{
  "n_layer": 13,
  "d_model": 224,
  "n_head": 7,
  "n_kv_head": 7,
  "head_dim": 32,
  "d_mlp": 640,
  "vocab_size": 2776,
  "activation": "swiglu",
  "norm": "rmsnorm",
  "norm_place": "pre",
  "norm_eps": 1e-05,
  "positions": "rope",
  "rope_base": 10000.0,
  "rope_fraction": 1.0,
  "qk_norm": false,
  "attn_scale": 0.177,
  "bias": "none",
  "tie_embeddings": false,
  "parallel_block": false,
  "init": "uniform",
  "init_std_qkv": 0.0265,
  "init_std_o": 0.0,
  "init_std_up": 0.0265,
  "init_std_down": 0.0,
  "optimizer": "ademamix",
  "lr": 0.000509,
  "beta1": 0.9,
  "weight_decay": 0.28,
  "lr_head": 0.00539,
  "grad_clip": 0.5,
  "warmup_steps": 397,
  "schedule": "wsd",
  "decay_fraction": 0.652,
  "decay_shape": "linear",
  "final_lr_fraction": 0.05,
  "batch_tokens": 32768,
  "seq_len": 2048,
  "doc_mask": false,
  "train_tokens": 412800000,
  "steps": 12598,
  "dataset": "wikipedia_en"
}
Each number is 128 + 32 x the weight over its row's rms, rounded and kept within 0 to 255. Layers, rows and columns count from 0. Numbers have three digits each. The size before them is the row's rms in percent of the matrix's.

# layer 8 MLP gate, 640x224, rms 0.0701, rows 54-62, columns 112-223
100:119121049192128128087101108140135089107169106148180180033169155119179153149104139089111081179116141132131165109109069146116144154174134116128149070149089134175181176133147146128112152144048120123103133113132126114155134125112162094067119215105144151131158161122170141142136110138068135135143117049124148111093115164089154148106146149124
105:156159123133144113094125066153119176168142129123164124085141061118075170176109084150163094121113157220146145141136142125133135147113157134107100108119154108104121164118123109162153095154175142169105093151076106152061108070154163134164137141086158114117127096178147084121063151100176096074163135160092111143126172120199113155074165106152
098:142141169142089097143104127129147163049121225146149199107100138121188096121105112139030128162110081143126163135230143077138119138128096162134140161132122086112094127123096140116094128066139140108156140202166167126130017157114103132115102082156138120140151103098136132101168137123091141142132117110149128146157141087137135181152086171163
096:161124098102116119084146121143132153108148116137149107092098176123088107121079161081134111201054195094105142141093135117142146189101118125100104131197081132139110155101137101094148118138119101194068104140156122181115127096103087144184104188156106105136146155149117154111090104186118112158087155087076075121135093133136163113109074071130
101:129115179105069103144118179107123120066102129115114091059078115148213144067117101135112144140153109149124120084151168081138169154133143174102090164096125067150123190139115161164117122078176084154120147045121095136092081162088108137153085101181132108194149082093178123125147119111161136151126079122163177170112130067103172111140171080105
091:161106109071111113101154114220163117127152143118165087119206108126108109124142111109142134121146120142166152112125130044151131120140146112180122111093181095137175077181119081078129132102166124151175090130137084190121162131107174133156152072182101113109139127128131132122121149166138123220134123151096039136120118051124111116068139135127
093:140160170122118138111124196088106156152093132137133100121101111172163111139121187143111089078204127169159102111074137123139166123121161142111141185070176102119077131142164115161157155168132137159107210110152132083107117153147154138095109123139106091078162162090132106156136113092144169141153085115097081158068091146154160173177065108138
107:082099182171095114060173082074115134199148144167158132125117127138117094120140128079130157157156145148144099146070165146095155065076135182128148143146154121137167138144141096162073149187117186174107102127134134120151115127079110132135196181112163126060117207157157160111108148113080141149128150063117121114137122147177121114113104108091
101:165093160195132195108094133140103084105131144187131135164084169091097159118148125147081152090117165139202153142150156092125150170144072106152110137153129126080152119130101162119121193152156113129101116157132091197079174158113110168147149145098103128105146083129174103038064082182118189177150077090125136152139109124166104100178109185151
# layer 8 MLP up, 640x224, rms 0.0693, rows 54-61, columns 112-223
100:128190087123100131130113183168099117123115123152071171128132172117128153109118132155165116077130170119123122139128090143139124137145147095142122039115120134164121154119121117103133151142114112095111167140128081173048106087150154121142073105168097113071114117156093196135132129193115173117085080134123143172064111082117132175138130146163
097:129107136080129158100138169123126163098090151208164094132172138158150120111112074104192114116147077087154074150150126133152143165158056162167125078133134117094143094135118080134141096163114170162112131110149119106116156184102137125130120173119162200115137115099130146118153133153115147083144097155143130084094084151143093146162138115123
097:120121147111105132120139139150145134136094152184188126141076151088087147166149130134157115135131129118133140121108171111148169080136125094167081093149147099140135201116189150158129179155119090147122123124126071156177134112153115127128099099114133143133070138068161169162084122147187143120104154145131116087157117068138127155149168093116
093:139161162128129107123136137162110179143146149156170157155119122128136171103188129134165115137140063190149101120158125137138158099161051126150107125157127112143143130149143144109131138125184107177149079120109135118126130169137150131100148114131164104076120153146170171171148115058135032166108163092150123193173111104110175072107173137157
096:148143085081125165109141169095100183073128082089143123135114169143179117140125138100075087134103119152138122149079069119129179152144118152101149093153110169124143168026126135037068201139146156128155091168102163104137136155099113179140149163119097186113096125088152136126176172164116082150124185121161130117111178137082090108108143143156
093:136143114076114069138103130154140174103148081110151148147145183170111063104168109096121076110047168176088066092118116140173040111142175112110094147123142090135149142125136170162109131119214114174166139068114078165084088120137160120081121148146117194119104156152101092147134110154156127130106100151171146116157163097116133089144109138172
098:141114090182115117134127136104189099095110190157160143126067138052071168133103109092128086122148100160164164145094183096108082095123119144095139108082094120098130093103095151095051097095098126114111086157136128115162106128153072119158116120053137133130119156106103192156135136166092114191069106150145137079142125142122094099127137143114
096:167152132164190158119092184102119167176130112101187094190141105154137152065117172040111139091134153112136154104086138060131094073133152103147104114124152154127126148127103128103106097110140099126136139159131133080151121115164171083187146186164116158181196085110121054108048140120136135116175145116119114146131164140069162132120144082141
# layer 8 MLP down (transposed), 640x224, rms 0.0684, rows 54-61, columns 112-223
105:130164082082097119134123087181092121157132165116058114158131150132131124159121146189135131095189116162146129152116159159125143122168102067137158088123150093163073130090134130130056106117188147111115127139212114148148139070120162158149147084168138105079086212088140131109121103166100143136139189167151092133106070074169141134132138128139
096:079093098157109154110149076112138178133119116138137126115135127122140152122148124217115146145126110204168112066147113111140169095114198060150125122183155092206169147120118153163113217080085126150119129155114134125123129093146098150059139111099074093128105150105142111129109128053102100151127145146108129126150158109147111146120105149120
098:116049146165140115119117112149119189110169123131109134137108156065100154145111101116102133123119097117124104132150188156116118123255144161157136118099075092144136135120106119155153117112177136112107112142113088092090147120110034150098137151127109140178077082160142084114151192112150182092107054124106149125122138128081143133158098089155
095:172135139160159121084152162092148080086148092108123114090148115145151106112109120145121098132144138052142064154107132140108108134127149135136157127129136192096154127138165075112161169195137183135117096068162152119057078116135156143091148156126103110098127148118167143156174118100113105127120140069146137147189071096127133160139082152091
096:133092159136164121144119127144116049084119149143146127113144142161149181105112130142179156167114175129135162099139154114100134128085115141173158131095131145138120115190089120210115079143148135086137205145135108190077128092119134036096114090181167143166107155119102139128125164061163155141119124038119096105096080160163073109104153100101
088:095147139171179137235080104129102123123107098120098140128110084057113171165121056143095102172140143046155154186155123102125143108120148121126154126153092147076110131082116162140121151139050149159092136120096141079103171105105129114120103158109153175170107041132154166121096142138106117106097098117099097150149093097159122088101084175073
095:116087178098125196056126187090153109140133141052102131092099190219193138116114155117170118125140131114090146159155164110130111106142158123148167219149192110142110137110138121170141120139136120152098166115149102131087149086131129078076115145186109128119164156095130111093186118176160134159149117118136071113100124095091098118143089103161
103:128161177150116180054139155117102126138165183127170140125143171133088120137114101083061108136039181120124173132114105109078084157118092140135085152117124151127143138069156141116074125103070133132091114135121168106147126156126143113111152154142143139112130101022135089149104114158099165165116110086119084206173116156174163109101060177128